Weights of a small transformer language model.
Architecture: RMSNorm before each block, learned positions, no biases in attention or MLP, tied embeddings.
Each number is 128 + 24 x the weight over its row's rms, rounded and kept within 0 to 255. Layers, rows and columns count from 0. The size above them is the row's rms in percent of the matrix's.

# layer 4 attention query, 192x192, rms 0.199, rows 0-71, columns 0-95
size [ 86  92  87  87  89  82  97  95  81  87  88  92  84  95  94  90  81  90  96  92  87  95  94  89  92  87  91  85  93  96  83  90  90 101  96 102 101  93  92 106  91  94  99  91  91 106  99  95  99 101  99 102  96  94 100 100 103 102  88  91 103  95  91  97  76  81  81  79  80  81  85  79]
[[172 146 166 138 113 124 119 113 119  98 151 180 131 168  93 110 145 127 128 152 163  85 126 106 118  81 136 167 158 139 110 148 162 104 190 119 100 148 122 116 155 125 128 144 126 112 131 118 146 127 137 161 134 127  76  86 137 136 124 139 146 141 134 118 131 152 150 119 118 102 151 137 150  76 123 130 102 103 149 141 121 123 155 124 135 140 111 131 134 141  88  79 141 139 122 151]
 [116 118 118 111 130  97 132 122 180 116 114 135 128 151  96  90 158 150 174 142 110 124 122 129 134 153 150 132 127 143 106  84 134 131 121 121 104 119 142  90 139 107 152 136 128 148 112 115 135 158 145 145 132 123 130 128  87 150 182 133  78 105  95 133 106 185 156 145 119 113 119 131 166  85 125 153 114 114 106 149  69 150  58 159 104 123 147 121 119 159  82 121 131  95 138  98]
 [163  97  81 160  83 136 154 140  68  75 106 139 125 131 140 126 145 115 118 126 156 137 125 119 173 157 136 130 147 160 115  88 160 134 131  87 140  67 170 113  68 139 108 127  98 134 115 117 116 142 117 112 132 178 123 149 121 121 118 131 135 177 125 112 159 180  87 144 159 123 111 130 148 150 117 129 137 162  94 161 122 111 149 147 134 135 174 133 111 143 162 117 116 169 111 179]
 [102 158 130 116 100 152 134 129 111 142 117 102 103 128 128 120 141 135 134 103 122 145 124 161 118 133 157 171 125 104 160 120 117 140  66 139 118  99 121 110 141 107 125 124 117 122 113 126 121 114 118 122  87 104 129 180 146 157 121 115 139 108 108  99 117 112 144 133 159 153  88 137 150 121 121 151 147 143 145 117 150 116 114 124 124 111 144 137 145 109  88 101 148 130 146 131]
 [148 102 156 110 158 102  63 172 104  75 143 101 165 127 117 132  96 115  90 168 111 105 119 101 142 158  98 118 135 158 125 108 102 127 101 170  98 127 108 121 181 142 120 146 141 146 107 114 126  93 137 153 117 128 121 174 142 145 162 136 127 146 156 123 165 130 144 131 107 134 108 119 161 127 117 132 123 131  85 126 167 117 102 107 138  95 157 103  96 127 131 124 120 113 130 119]
 [102 108  82 121 155  82 125  80 148 158 106 109 104 111 128 141 170 110  98 105 143 154  87 137 161 142 145 102 120 139 128 179 164 162 136 116 103 121 168 120 129 119  90  92 111 147 153 125 123 136 170 145 150 121 107 141 136 135  96 134 169  94 131 174 134 134 141 138 153 100 128  97 148 115 170 151 163 164 136 145 169 184 135 125 126 135 116 112 136 123 161 137 140 150 124 171]
 [145 104 115 107 107 122 107 111 148 112 177 126 118 145 127 142 143 126 143 161 133 143 118 105 156  81 154 173 162 147 117 167 100 119 134 102 138 149 102 143 136 153 170 136 160 182 121  92 116  95 177 118 134 181 151  94 114 161 147  89 162 114 123 141 147 150 135 120 160 147 117 146  60 142 102  92 144 140 134 108 106 132 166 134 123 137 140 166 128 152 120 142  75 137 134 120]
 [136 121 137 124  88 140 146 112 128 155 134 115 103 140 107 124 117 110  65 117 124 131 120 108 105 149 128 146 126  90 155 114 108 139 145  98 128 116 129  97 131 151 123 108 141 144 130 148 119 145 130  94 116 132 101 133 137 151 101 154  91 118 152 147 122 119  76 163 117  59 112 181 154 146 130 105 115 126 166 155 146 127 106 143 158 113 146 172 104 160 117  66 132 174 115 107]
 [139 161 154 113  73 141 114 129  95 121 120  80 145 127 104 124 120 122 108 119 142 166 153 127 144 136 152 106 119 108 117  96 158 108 173 136 116 160 116 129 161 139 116 147 110 159 108  78 128 145 114 126 115 109 148 119 134 129 139 142 161  84 168 150 142 119 112 155 145 176 136  88 110 130 104 123 155 129 109 133 165  90 105 144 178  97 135 124 183 144 146 170 121 118 156 136]
 [145 131 119 105  35 130 151 130 118 134  99 138 119 118 123  97 143 128 148 115  90 104 141 115  99 145 132 143 154  72 139 134 119 157 139 149 117  82 144 147 181 131 108 124 138 153 184 107 126 123 161 113 125 147  97 119 144 130 102 126 154 170 131 132 148 115 121 205 129 121 103  86 166 121 101 116 116  97 123  98 121 134 138 121 159 170 132 148 105 115 127 137 140 136 138 162]
 [ 76 113 119 115 176 106 146 113 144  74 137 142  96 153 124 136 105 133 134 175 121 127 154 153 159 100 127 161 154 140 164 130 116 118 139 180 122 141 115 121 141  94 113 152 119 118 116 164 124 146 114 136 152 176 111 147 146 114 170 107 105 131 149 122  74 127 117 189 112 121  89 114 158 109 129 186 117 157 144 139 144 134 131 124 129 113 131  84 138 164 150 141 140 166 113 146]
 [ 83 158 156 157 103 105 149 110 191  96  97 104 129 131  96 152 140 127 125 103 135  89 126 114 145  98 100 127  60 146 168  93 144 155  94 162 124 130  98 142 162 151  82 112 141 159 160  83 137 135 142 146  87 138 165 109 142 129 133 133 118 143 147 140  69 132 118 163 102 131 130 131 131 118 135 103 127 140 146 134 143 109 132 120 164 102 163 103  64 142 142 126 127 115 112 142]
 [136 134 148 153 133  89 132 116 137 135 156  89 146  89 110 103 110 113  74 153 101 108 132 150 113  93 134  99 160 118 159  87 100 143 143 144 128 115 147 131 138 145 120 151 137 148 115 153 143 137 156 109 120 129 114 104  96 163 134 142 138 136 129 169 114 129 133 119 117 118 138 107  93 147 146 113 149 134 139 101 132 119 132 101 143  95 118 107 167 138  89 139 177 140 136 145]
 [174 155 145  95 157  88 135 143  99  98 107  87 129 165 200 125 142 149  85 116 100  93 125 133 109 105 126 125 168  81 127 138 135 120 148 158 130 143 169 148 133 130  88  96 103 166 127 131 119 136 123  90 155 103  99 142 124 119 128 124 144 139 110 115 125 100 110  88 126 126 111  99 122 129 144 129 146 116 133 118 152 137 140 124 158 106  95 151 116 126 120 148 154 149 106 177]
 [141 121 118 141 129 155  92  39 117 109 129 139 131  98 110 114 130 151 130 128 162 149 104 142 110 153 125 192 113 169 136 127  74  83 158 148 135 145 121 150 141 137 152  68 140  95 124 110 100 157 126 120 123 120 144 108 100 159 154 136 128 116  97 135 115 140  98 149 135 139 115 145 112 146 156 121 134 146 114 128 139  86 179 146 160 158  85 126 108 145 167 119 131 138 118 134]
 [105 117 141 158 142 148 156 141 126  88 149 148 156 139 108 164  86 151 107 106  97 139 121 108 126 108 112 152  89 142 174 112 119 156 154 156  98 116 148 159 163 132 136  92  59 128 145 134  97 138 102  93 152  85  87 139 113 134 108 118 129 118 131 122 130 142  96 128 127  88  97 132 150  77 119 138 159 135 134 112 130 131  95 112 152 119 115 101  88 156 115  88 159 132 135 121]
 [142 134 120 125 127 133 116 130 133  93 140 108 108 130 134 161 123 138  98 124 152 114  95  98 159 104 130 142 130 147 116 119 168 118 146  89  80 133  88 107  93 114  89 111  87 151 132 114 133  96 131 171 114 138 124 128 140  91 140 164  94 128 110 116 126 116 133 131 106  95 129 126 118 145  86 124 157 117 147 101 115 103 126 153 113 144 124 163 118 119 116 140 122 157 126 140]
 [117 139 132 121 158 121 150 130 164  90 153 125 124 125 147 118 126 162 170 113 140 128 117 112 130 105 108 126 103 153 166 139 144  80 139 105 125 121 103 129 134 134 159 162 123 140 196 100 122 152 154 135 130 125 159 166 132 112 145 142 136  97 121 164 153 109 114 155 111 138 133 132 132 158  95 190 165 128 141 148 183 130 111 178 127 129 109 149  80  99 109 169 156  93  93 144]
 [130 153 137 110 133  82 119  54 112 140 136 155 126 160  94 166 131 144 127 120 109 137 123  87 178 140 170 122 143  86 118 107 105 180 131 107 165 112  70 118 131 135 138 137  81 123 138 117 120 124  88 133 142  91 130 105 113 101 133  86 126 139 143 103 110 152 132 136 117 123  89 102 132 104 135 130 137 126 105 172  98 123 103 176 149 125  95 123  72 123 161 131 110 148 154 181]
 [154 146 149 121 100 106 128 127  96  79 135 102 129 116 150 143 139 139  87 136 116 121 106 178 109  99 114 117  97 168 123 128 105 158 157 117  97 138 111 153 157 111 112  98 137 107 157 181 144 136 140 143 144 157 138 106  72 137 141 127 107 146 121 123 171 118 158 126 149 140 156 167 122 152 118 138 151 141 133 171 120 143 127 109 122 149 116 107 132 136 188 119 144 121 135 173]
 [ 98 169 120  67 154 117 125 115  98 118  98 138 106 163 156 122 133 100 123 145 134 120 159 141 120 105 171 121 103 126 150 114 111 158 126 121  94  81 145 150 120 149 130 105 143 116 159 118 110 129 145 167 152 149 116 151  89 126 120 126 162 121 133 116 182 155 133 176 127 129 127 136  88 126 110 129 123 120 109 103 133 104 167 121 140  94 138 148 129  54 152 166 133 126  97 134]
 [110 131 152 162  94 162 120 139 141 124 163 119 123 140  99 137 126 127 128 111 117 168 104 139 114 144  76 163 142 132 135 151  87 116 154  74 121 148 162 157 154 121 130 115 123 133 134 136 151 142 134  88 118 127  97 135 137 122 145 137  92 146 121 121 189 112 158 116  79 126 125  87 109 112 132  99 133 131 116 123 141 130 156 118 163 141 126  93 142 143 164  95 170 107 119 144]
 [ 94  97 147 115 186  95  90 111 108 119  87 151 122 133 132 121 115 106 181 172 141 171 113 162  95 136 111 127 141 216 121 134 131  83 124 127 149 114 103 121 146  96 147  92 142 164 118 112 143 138 167 162 138 107 119 117 114 126 140 161 107 148 136 154 122 157 146 111  94 122 154 117 141 135 134 102 108  96 124 168  96 122 122 106 154 128 130 134 148 116 159 131 126 107 148  92]
 [148 125 135 130 124  96 136 112 170 139 168  84 151 113 117 135 147 117 147 143 120 140 137 149 143 108 165 118 111 117 149 128  92 135 109 143  94  85 130 149 145 175 138 186 130 156 106 150 161 169 156 154 109 176 172 134 150 136 123  99 133 100 108 124 117 117 120 114 147 113 104 114  70 140 100 113  91  94 160 134 129 133 126 144 113 124 124 131 148 127 116 144  65 142 125 133]
 [104  94 122 136 149 173 189 119 170 154  76 132 106 116 100 123 110 101 137 119 102 122 100 100 152 132 106 138 119 134 110 131 114 114 142  89 129 120 123 137 107 109 113 138 126 110 145 112 122 162 217 151  98 144 114 144 149 159 125  94 146 188 161 116 127 136  98 100 107 116 127 140 131 107 116 144 106 155 115 122 104 145 131 122 137 156 122 143  90 133 118 135 140  95 122 130]
 [179 156 112 114 102  56 119 113 145  90 157 161 101 133 119 141 108 157 129 117  83 101 113  85 152 135 123 158 123  92 136 158 118 108  84 105  78 131 129 117  79 160 101 145 100 117 131 125 105 116 207 110  99 173 169 130 163 123 123 121 129 112 143 183 109 120 132  98 165 134 143 129 115 163 123 165 143 143 116 140 129 140 158 112 122 109 130 173 103 115  97 115 119 132 116 156]
 [142 132 163 108 113 157 149 112 133 128 167 109 154 100 141 125 103 113 118 128 103 123 136  91 107 124 184 111 125 127 109 102 109 138 125 133  90 108 103  83 122 154 175  94 117  84 129 109 106 146 124 136 159 108 143 127 108  77 105 146 119 108  83  79 143 146  66 106 103 116 104 127 107 163 115 152 129 105 109 135 135 147 144 142  97 156 114 124 146 147  81 155 142 105 142 164]
 [117 128 120 176 150 140  91 137 146 130 126  97 138 112 121 124  88 129 210 159 142 131 111 133 136 138 130  99 179  95 124 119 138 146 135 107 131 133 119 103 155 129 180 128 127 160 136  68 137 147  96 107 115 104 150 180 124 139 114 143  95 172 105  98  89 133 146 144 134 140 119  97 155 140 118 122 133 133 108 122  95 116 132  91 122  89 109 163 134 141 153 133 133 165 106 120]
 [120 103 107 119 128 158  36  83 101 123 155 131 109  84 169 147 154 128 133 107 155 104 114 174 114  97 121 127 109 153 130 125 118  83 127 122 140 168 120 118 107 107 126 137 177 114 154 119 117 130 121 177 104 126 148 137 133 128 146 157 116 146  77 124 117 180 176 124 138 152 145 144 149 122 114 125 130 135 139 105 119 128 114 124 120 124  98 112 140 128 106 125 104 157 155 122]
 [171  75 136 161 150 122 164 120 153 153 154 122 122 131  95 110 153  97 122 126 115 145 107 150  91 111 135  99 162 114 126 122 136 107 121 193 142 120 144 117 170  93 175  99 151 122 133  99 135 147 138 113 139 152 158 122 103 124 106 138 107 106  87 132 134 122 135  76 108 124 164 157 128 135 144 117 125 132 125 160  90 127 137 113 159 130 126  55 135 165 164 131 133 113 161  98]
 [151 140 110 161 125 168 131 120 118 122 119 123  73 114 110 163 128 151 100 127 120 147 112 171 101 110 127 112 125  57  84 161 144 120 137 142 116 155 137 178 114 144 107 114 111 110 124 143 124 192 144 129 139 123 132 157 129 142 156 145 117  79 102  95 133 137 185 118  88  74 120 146 128  74 115 125 106 108 138 137 130  95 107  95 137 164 145 119 134 159 114 160 167 139 130 102]
 [120  94  95 116 145 130 134 153 134 162 156  96  85 113  83 153 151  87 174 125 155  93 137 124 150 169 135 131 116 133 106 134  88 135 121 139 116 151 140 166 143 115 145 151 134 182 125 105 121 104 133 172 121 121 120 146 152 130 131 117 160 118 132 121 144 161 155 132 181 157 165 100  98 100 151 139 153 141  98 152 127 103 133 167  99  67 103 101 166 112 152 101 153 127 113 108]
 [122 133 133 156  97 140 108 218  88 105 132 112 164 143  99 118 115 126 120 133  77  95 126 139 155 161 139 126 109 123 129 132 120 102 122 138 136 105 142 135 113  83 110 140 151 149 127 113 114 143  95 115 119 171 141 112 112 114 142 123 108 140 111 102 110 132 109 108 133 164 132 102  64 138 140 160 135 114 109 135 116  98 106 142  92  67 131 126  97 109 133 123 177 148 120 175]
 [101 150 106 138 124 109 104 110 110 189 141 110 179 134 114 158  91 139 132 143 154 127  96 146 156 106 134 140 138 154  77 127 148 172 120 152 162 158 177 176 116 138 115 152 166 123 133 159 128 139 128 140 137 157 136 123  85 142 125 136 191 128  96 117 160 131 115 113 137 161 121 147  97 124 139 119 135 139 127 114 137 129 146 137  85 132  94 150 137 119 115 153 135 101 114 121]
 [155 131 117 149 142 117 134 120 119 116 130  99  98  95 118 123 129  94 112 111 135 131 118 148  95 135 110 157 133 144  84 110  95 140 122 117 124 169 135 127 112  93 110 120 127 123 123 138 115 133 133 136 118 111 107  93 138 126 107  73 145 123  95  91 153 149 145 103 133 141 139 122 159 159 148 118 116 162 147 132 108 131 170 129 131 140 100  76 175 125 180  73  83 136 122 124]
 [149 154 120 112 114 152 169 137 145 108 139 136 131 120 171 113 130 141 133 106 115 132 145 117 176 137 108 139 150 108 137 169 161 162 133 122 143 144 146 104 157 133  92 130 134  86 143 105 131 127 181 107 109 128 121 131 160 129  94 138 112 147 155 176 120 143 139 127 189 125 123  77 130 145 138 118 160 125 149 100 155 156 132  79 138 138 154 121 110 137 113  94 132 151 137 154]
 [115 100 135 136 120 157  97 131 169 157  98 132  98 140 142 148 121 157 125 127 141 119 108 133 140 119  73 144 138 126  98 158 138 145 111 100  86  86 142 185 124 113 139  76 107 104 153 107  75 131 129 172 104 156 157 144 133 103 115 163  74 127 135 130 136  82 146 136  96 106 114 179 115 119 145 139 115 109 181 157 153 158  98  85 155 138 110 149 148 118 130 116 153 127 111 129]
 [167 141 181 171 140 160 110 177 129 115 159  96 114 124 152 142 102 128 138 154 104 149 138  90 145 155 145 109 123 118 152 108 155 128 127 169 115 154 114 115 127 158 153 140 157 152 129 132 168 102 145 123 119 132  87 120 101 165 121 153 131 135 140 184  80 151 138 115 179 129  98 132 178  75 153  97 145 154 127 115 126  86  83 121  88  94 153 132  86 152 126 108 181 163  89 131]
 [137 106 123 174 157 123 192 118 122  80  94 140  89 161 127 123 141 149 109 169 138 128 121 124 151  52 144 131 164  96 158  98 114 122 169 136 118  93 104 123 135 118 137 130 139 138 154 123 151 128 148 129 119 136 173 155  87 126  93  79 133 144 159 140 122 141 112 132 155 127  75 120 113 161 145 140 112 115 157 115 126 133 117 116 132 161 113 139 151 116 168 119 146 133  99 120]
 [106 125 146  92 118 122 119 147 174 120 146  94 159 125 116  92 108 136 111 109 166 156 124 107 127 162 146 109 105  85 115  80 159 134 157 132 120 118 111 173  99 155 111 166 116  85 139 158  93 136 111 112 149 125 123 126 156  92  99 111 104 132 115 117 126 165  83 161 129 116 117  71 135 105  90 164 137 149 159 112 104 152 127 120 185 142 150 157 141  90 117 148 149  84  95 139]
 [ 96 127 182 108 167 138 143 150 113 130  97  99  94 146 121 113 109 148 140 135 123 109 160 142 162 100 135 116 124 153 121  80 153 121 111 157 104 111 108 167 131  95 142 151 147 164 129 128 122 124 146 135 181 126 138 135 146 136 120 127 109 123 112 109 169 132 109 141 141 140 119 107 111 130 132 175  95 162 101 154 125  98 164 164 131 107 127  99 155 158 125 116 143  90 150 117]
 [ 72 127 146 103 111 134  80 120 135 134 121  91 120 109  71 112 127 165 145 132 121 120 114 162 151  94 121 114 141 127 113 155 107 133 115  91 115 108 107  67 133 118 132 182 120 119 132 143 137 154 148 166  89 115 141 141 145 103 154 145 141 136 155 147 114 109 112 121 136 185 159 183 136 152 114 129 106 109 154 120 150 118 119 118 115 166 132 131  92  97 124 147 145 106 132 124]
 [141 112 140 116 133 154 126 120 150 136 155 108 170 121  91  98 106 123 110 142 112 166 118  91  93 146  95 142  78 154 101 139  92 124 142 111 133 111 116  77  99 119 100 147 137 153  79 126 152 145  92 124 109 131 114 167 112  87 145 153 136 163 163 102 112 171 138 128  87 161 126 110  97 124  79 138  94 167 149 143 148 121  97 120 114 129  79 123 147 151 141  82  93 143 113  91]
 [177  93 131 158 159  92 116 119 148 170 139 166  94 111 153 147 128 119 140 127 134 146  93 170 136 135 135 138 121 139  72 105 158 136 153 127 122 153 155 176  87 138  91 101 170 137 126 151 173 153 153 147 147 108 156 148 124 155 128 108 108 107 147 117 149 117 188 138  94 104 136 139  88 137 137 126 170 193 152 142 114 147 153  98 133 146 116 148 121 122 140  92 119 121 166 121]
 [149 139 106 115 152 152 133 118 162 111 150 134 120 154 178 151 157 124 129 117 124  99 111 156 139 157 128  83 127 123 148 119 149 124  90 102 116 110 126 101 153 147 136 166 113 145 119 126 126  76 190 151 158 127 159 133 101 145 123 137 177 117 145 102 129 165 149 180 143 125 116 124 127 135  93 115 119 146 137 120 163 125 126  97 127 169 154 111 122 109 128 129 149  82 137 104]
 [131 114 144 143 111 179 143 115 169 128 133 128 118 121 116 166 184 109 137 154 141 134 158 153  77 123 150 119 106 102 109  86 147 128 120 142  91  82 164 139 122 118 124 100 161 148 112 148  98 162 110 131 119 124 139 119  97 158 100 141 124 157 131 167 183 148 152 112 135 110 146 140  84 146 146 131 134 152 153 138 104 151 127 129 130 170 146 110 151 122 105  80 161 144 111  59]
 [109 153 152 100 133  93 129 107 102  97  93 138 139 117 137 130 117 125 109 147 124 131 135 141 159 129 132 115  99 135 148 166 130 104 183 119 101 134 169 124 123  99 124 106 124  95 114 147 112 141 126  98 117 132 108 143 152 114 150 164 107 114 117 168 116 142 105 131 117 103 182 145 141 147 142 152 119 117 157 161 140 128 146 110 152 149 127 101 147  94 178 154 132 124 123 126]
 [104 115 129 122 114  96 107 153  76 144 135 103 131 137 123 149  83 102 101 154 143  63 124  57 114 109 145 138 129 133 130 164 128 116 120 109 136 136 133  99 118 154 103 140 156 117 127 108 108 137 131 124 159 149 137 118 140 125  64 137 147 122 131 147 146  76  92 129 123 118 125 135 145 160  58 159 158 126 143 101 132 123 160 121 100  99  86 124 104 108  96 136 114 133 137 157]
 [103 112  95 120 104 115 122 146 116 116 112 140 129 107 138 138 115 113 154 146 133  90 101  69 171 136  96 135 109 167 159 142 144 169 115  90 146 147 137 122 114 128 103 155 153 148 172 150 116 112 135 147  98 139 111 153 145 124 145 144 155 117 138 147  90 120  99 110 171 111 145 108 173 125 132 134 145 167 121 174  98 156 119 178 117 133 140 131 115  93  93 138 100 116 130 122]
 [111 144 134 108 131  88 138 167 127 154 148 138 120 138 112 141 103 161 145 104 116 142 103 126 137 130 130 104 124 146 119 105 114 140 111 161  92 104 156 162  98 145  68 109  90 108 170  88 140 104 130 144 128 130 147 104 128 127 109  93  80 134 129 134 114 115 153 127 169 124 127 117 137 158 117 108 110 164 192 128 117 159 143  81 145  93 110 146 144 108 133 126 162 133 143 117]
 [110 121 145 131 167 136 113 125 144 130 131 143 139 145  87 142 124 164 139 148 115  96 122 111  71 134 125 146 145 125  88 174 139 115 145 152 111 156 130 119 165 126 121 124 118 146 116  91 121 135 175 119 117 108  95 117 103 103 113  75 152 134 165 143 130 105 138  96 141  81 137 152 176 130 149  80  82 126 123 143 182 121 155 168  92 141 104 118 122 121 130  94 127  76 122 130]
 [ 94 109 142 137  99 117 121 175 107 116  94 123 141 127  78 125 100 110 138  66 124 144  88 119 168 110 115 138 121 139 173 166  69 133 123 147 100 143 124 140 101 141 147 108  63  98 147  82 156 126 124 118  80 131 132 140 128 162 142 144 123 120 163 156 131  87 105 193 126 105 112 122 123 121 126 125 106 112 138  88 101 134 182 148 176 138 137 136  95 117 133 115 132 117  99 133]
 [112 143 142 117 172 155  57 139 120 135 104 119 154 163 184 103 109 151 142 121 138 134  96 144 146 158 150 110 159 175 125 171 148 112 133 102 139 113 125  91 132 111 102 114  89 134 155 107 150 136 150 131 135 110 132 154 159 162 129 152 131 158 145 170 128 158 170 115 107 111 120 109 103 133 114 116 119 136 143 117 107 154 126 119 132 118 134 142 152  68 103 171 177 104 139 104]
 [121 153 125 120 124 156 104 146  98 114 158 159 154  88 116 139 125 132 136 155 164 138 124 165 100 178 120 132 142 150 106 126 151 124 133 111 202 162 117 101 112  68 114 144 161  97 104  99 150 103 159 135 127 114 143 169  97 151 128 131 135 124 159 154 149 106 172 147 128 139 105 154 162 150 108  76  82  85 100 146 107 129 164 127 102 163 142 140 122 131 138 133 132 139 100 102]
 [105 142 147 140 145 124 109 111 157 138 120 149 127 135 119 147 123 170 107 150 144  95 135  88 147 127 130 105 137 155 121 179 131 165 118 179 123 100 138 146 128 116 173 137 116  92 156 101 113 102 108 113 142 127 119 172 100  85 202 133 111 140  98 123 158 148 131 143 100 138  95 169 142 180 115 122 114 120 127 140 167 103 117 120 130 136  90 166 136 113 106 113 169 171 151 135]
 [146 109 140 136 139 142 124 125  94 110  99 163 122 103  92 161 135 131  80 132 129 148 101 127 105 152 111 116 131 112 114 132 139  95  74  81 183 158 119 133 136 123 112  94 120 112 123 129 127 137 115 157 113 144 153 131 132  96 167 137 144 178 121 111 134 128  79  78 144 160 156 139 125 150 122 152 116 118 147 108 141 132 133 111 130 119 100 166 130  97 149 114 132  85 156 116]
 [108 131 147 138 126 111 158 102 102 136  79 188 140 123  93 152 153 102 106 157 140 129 131  92  87 140  99  95 125 141 122 114 117 134 155 143 141 123 107 108 103 124 143 197 150 127 134 131 138 146  95 153 115 152  97 150 157 145  89 154 124 135 152 127 118 117 124  76 116 101 122 102 138 152 107 142 142 108 144 163 124 128 131 118 113 149 147 134  93  77 130 130  87 148 197 105]
 [121 145 110  89 138 103  70 134 139 103 146 139 107 116 117 124 127  88 131 128 138  92 107 122 127 169 154 129 102 176 102 135 144 115 146 134 128 131 159  95 132 116 153 137 151  91 107 133  84 149 133 117 128 118  93 139 157 121 141  78 121 113  93 102 127 139 111 151 160 139 147 176 160 138 152 111 144 114 139 148 126 127 166 108 112  71 129 105 118 152 153 125 104 152 126 135]
 [118 166 116 177 168 111  82 155 150 110 101 148  95 119 141 133 156 106  96 108 109  90 122 146 112 131  89 122 128 107 128 172 162 148 105 101 166 161 127  96  74 105 109 130 145 113 124  97 110 108 127 161 115  93 102 137 158 146 132 125 137 133 104  97 121 150 165 111 116 107  60 137 137 115 156  89 126 119 150 167 106 149 105  96 128 142 121 150 114 139 123 127 131 143 176  70]
 [150 128  90 164  96 116 109  97 144 119 104 111 139 176 122 124 107 112 105 159 103 168 118 151 122 111 126 100 151 132 126 143 126 130 142 169 123 119  96 144 111 124 169 112 159 163 116 144 137 132 114 127 160 144 151  86 121 102 101 127 138 152 124 149 106 119 121 134 104 165 142 171 109 121 150  48 116 120  98 100 144 138 154 110 158 192 113 135  97 132 158 120 126 110 127  63]
 [116 117 116 134 165 133 114 131 164 146 152 128 124 113 120 123 156 118 114  88 142 107 138 102  78  80 109 117 140 183  97 121  88 101 164 121 138 115 153 110 118 138 146  85 143 111 106 116 126  93 127 138 105  86 131 132 134 118  65 120 127  73  90 146 125 185 152  99 112 159 142 123 122  81 139 126  89 146 130 101 124 112 166 163 106 111 132 106 119 142 123 132 104 141 164 130]
 [ 72 112 137 150 128 110 143  96 162 130  80 114  86 155 116 108 128 137 123 111 122 121 116 147 168  88 132 136  79 121 101  88  85 127  79 108  78 138 114 121 132  72  94 170 164 128 106 190 133 133 186 157 130 126 125 165  81 151 121 136 109 124 155 153 104 162 144 114 129 121 110 116 100 136 133 125 145 142 139 119 134 109 108  81 103 124 104 151 120  78 123 143 145 135 147 105]
 [118 153 131 132 140 106 121 110 115 139 114 109 156 138 141 176 110 140 153 111  93 125 117 128 132 107 144  91 124 106 119 141 152 199 156 111 121  95 124 170 115 138  92 106  96 107 159 148 141 109 133 143 110 119  84 125 116 122 118 139 120 103 172 134 129  81 139 162 119 114 129 111 109 127 158 101 125  97 140 113  86  90 129 107 121 112 141 164 139  84 120  94 119 171 117 128]
 [133 129 126 126 122 119 107  90  76 178 120  62 131 118 132 157 115 137 129 142 158 126 115 163 147  97 160 118 106 130 111 170 118 154 185 105 124 164  96 135 117 127 111 126 107  53 146 122 136 121 115 117 119 111 115 117  76 166 155  74 107  97 127 151 118 144 103 170 132 160  83  97  99  81  93 132 121  88 171 136 148 121 134 127 112 101  92 107 107 105 122 212 138 121 132 130]
 [149 156 120  97 153 110 143 117 111 108 150 128 143 143 159 127 116 107 123 138 105 158 116 130 128 113 120 143 146 125 163  99 106 136 102 142 146 103 136 101 157 139 144 128 104 165 168 114 161  99 112 149 156 144 106 137  94  88 135 177 133 129 156  75 144 158 118 116 150 140 121 138  96 133 127 179 143 130 110 134 113 115  90 116 124 123 128  97  42 116 126 141 119 124 150 163]
 [168 153 140 169 107 112 137 139 117 129 133 133 135 140 128 110 116 134  99 149  86  99 177 138 109 129 137 149 118 110 143 170 128 166  91 132 120 120 100 109 119 159 124 150 138 170 121 119 120 103  98 149 123 122 125 125 101 116 130 154  96 126 127 100  70  75 130 135 110 176  82 135 133 132 133 114 127  96 115 145 116 137 111 107 113 140 130 161 155 103 140  79 179 148  58 129]
 [108 143 105 101 158  84 136 156 108 134 138 143 152 123 139  98 148 122 128 105 146  92 117 130 114 140 114 123 163 134 157 160 153 159 128  91 102 166 160 150 126 132 108  69  95 141 152 106 106 119 152 140 103 112  97 122 148 126 104 140 113  83 124 134 149 123  82 110 161 147 138 116 185 167 113 167 165  96 113 156 167 129 111 111 109 110 134 110 125 120 112 178 112 104 114 150]
 [121 139 125 115 178 122 115 141  69 157 134 123 119 139 150  99 143 107 135  91 157 138 128 131 137  98 135 165 112 152 111 128  90 184 115 115  88 132 139 170 110 109 127 138  37 126 108 108 122 148 135 110 144 142 108 134 191 152 144 148 109 133 157 141 155 110 119 117 137 128 137 123 151 116 132 102 130 103 118 153 150 122 157 148 158 115 105 106 143  96 163 155 133 132 119 129]
 [ 80 105 151 142 152 171 113 124 143 145  88 179 147 140 136  98 114 118  99 119 106 158 147 104 169 172 104 129 154 128 108 133 146 162 118 181 115 137  85 112 178 108  99 128 124 135  95 101 157 130 134 147 101 128 128 141 102 136 127 198 109 128 104 130 122 118 104 158 135 149 123 112 159 127 130 142 130 113 170 114 167 137 173 113 133 158 164 122 136 169 113 135 114 153 168 125]
 [118 164 190 143  82 144 119 124 116 106 139  88 100 128 145 108 127 117 131 122  76 134 122 120 184 126 132 160  94 105 132 130 138 157 109 135 100 134 103 156 101 114 154 106 151 107 112 132 167 129 120 162 132 134 141 108 140 139 184 141 136 148 148 119 129  87 119 161 134 115 155 130 156 132 114 131 137 132 129 149 136  80 177 128  70 171 163 182 116 130 144 116 124 105 137  94]
 [ 93 149 102 133 106 144 152 123 141 157 131 149  85 145 137 152 127 107 114 118 126 140 132  91 153 103 171 166 155  98 146 143 102 123 140 123 144 103 138 163 109 122 155  96 122 103 163 112 120 135 121 105 140 117 147 164  85  98 124 127 125 136 107 112  67 105 129 153  96  96  98 118 122 151 130  86 113 165 146 119 118 115 124 154 144 157 119 109 166 146 176  56 145 111 130 108]
 [146 136 102 120 160 117  90  96 144 185 107 152 121 118 138 149 145 128 143 160  88 133  90 136 109 151 143 135 116 130  90 129 175 160 147 125 129 146  97 149 128 143 147  76 179 137 146 162 141  67 118 125 128 142  92 143 125 130 133 129 115 117 153 130 133 151 165 141 109 172 136  94  94 117 194 131 141 131 147 158 105 136 110 113 100 103 170 130 118 121 141 133 129 111 182  75]]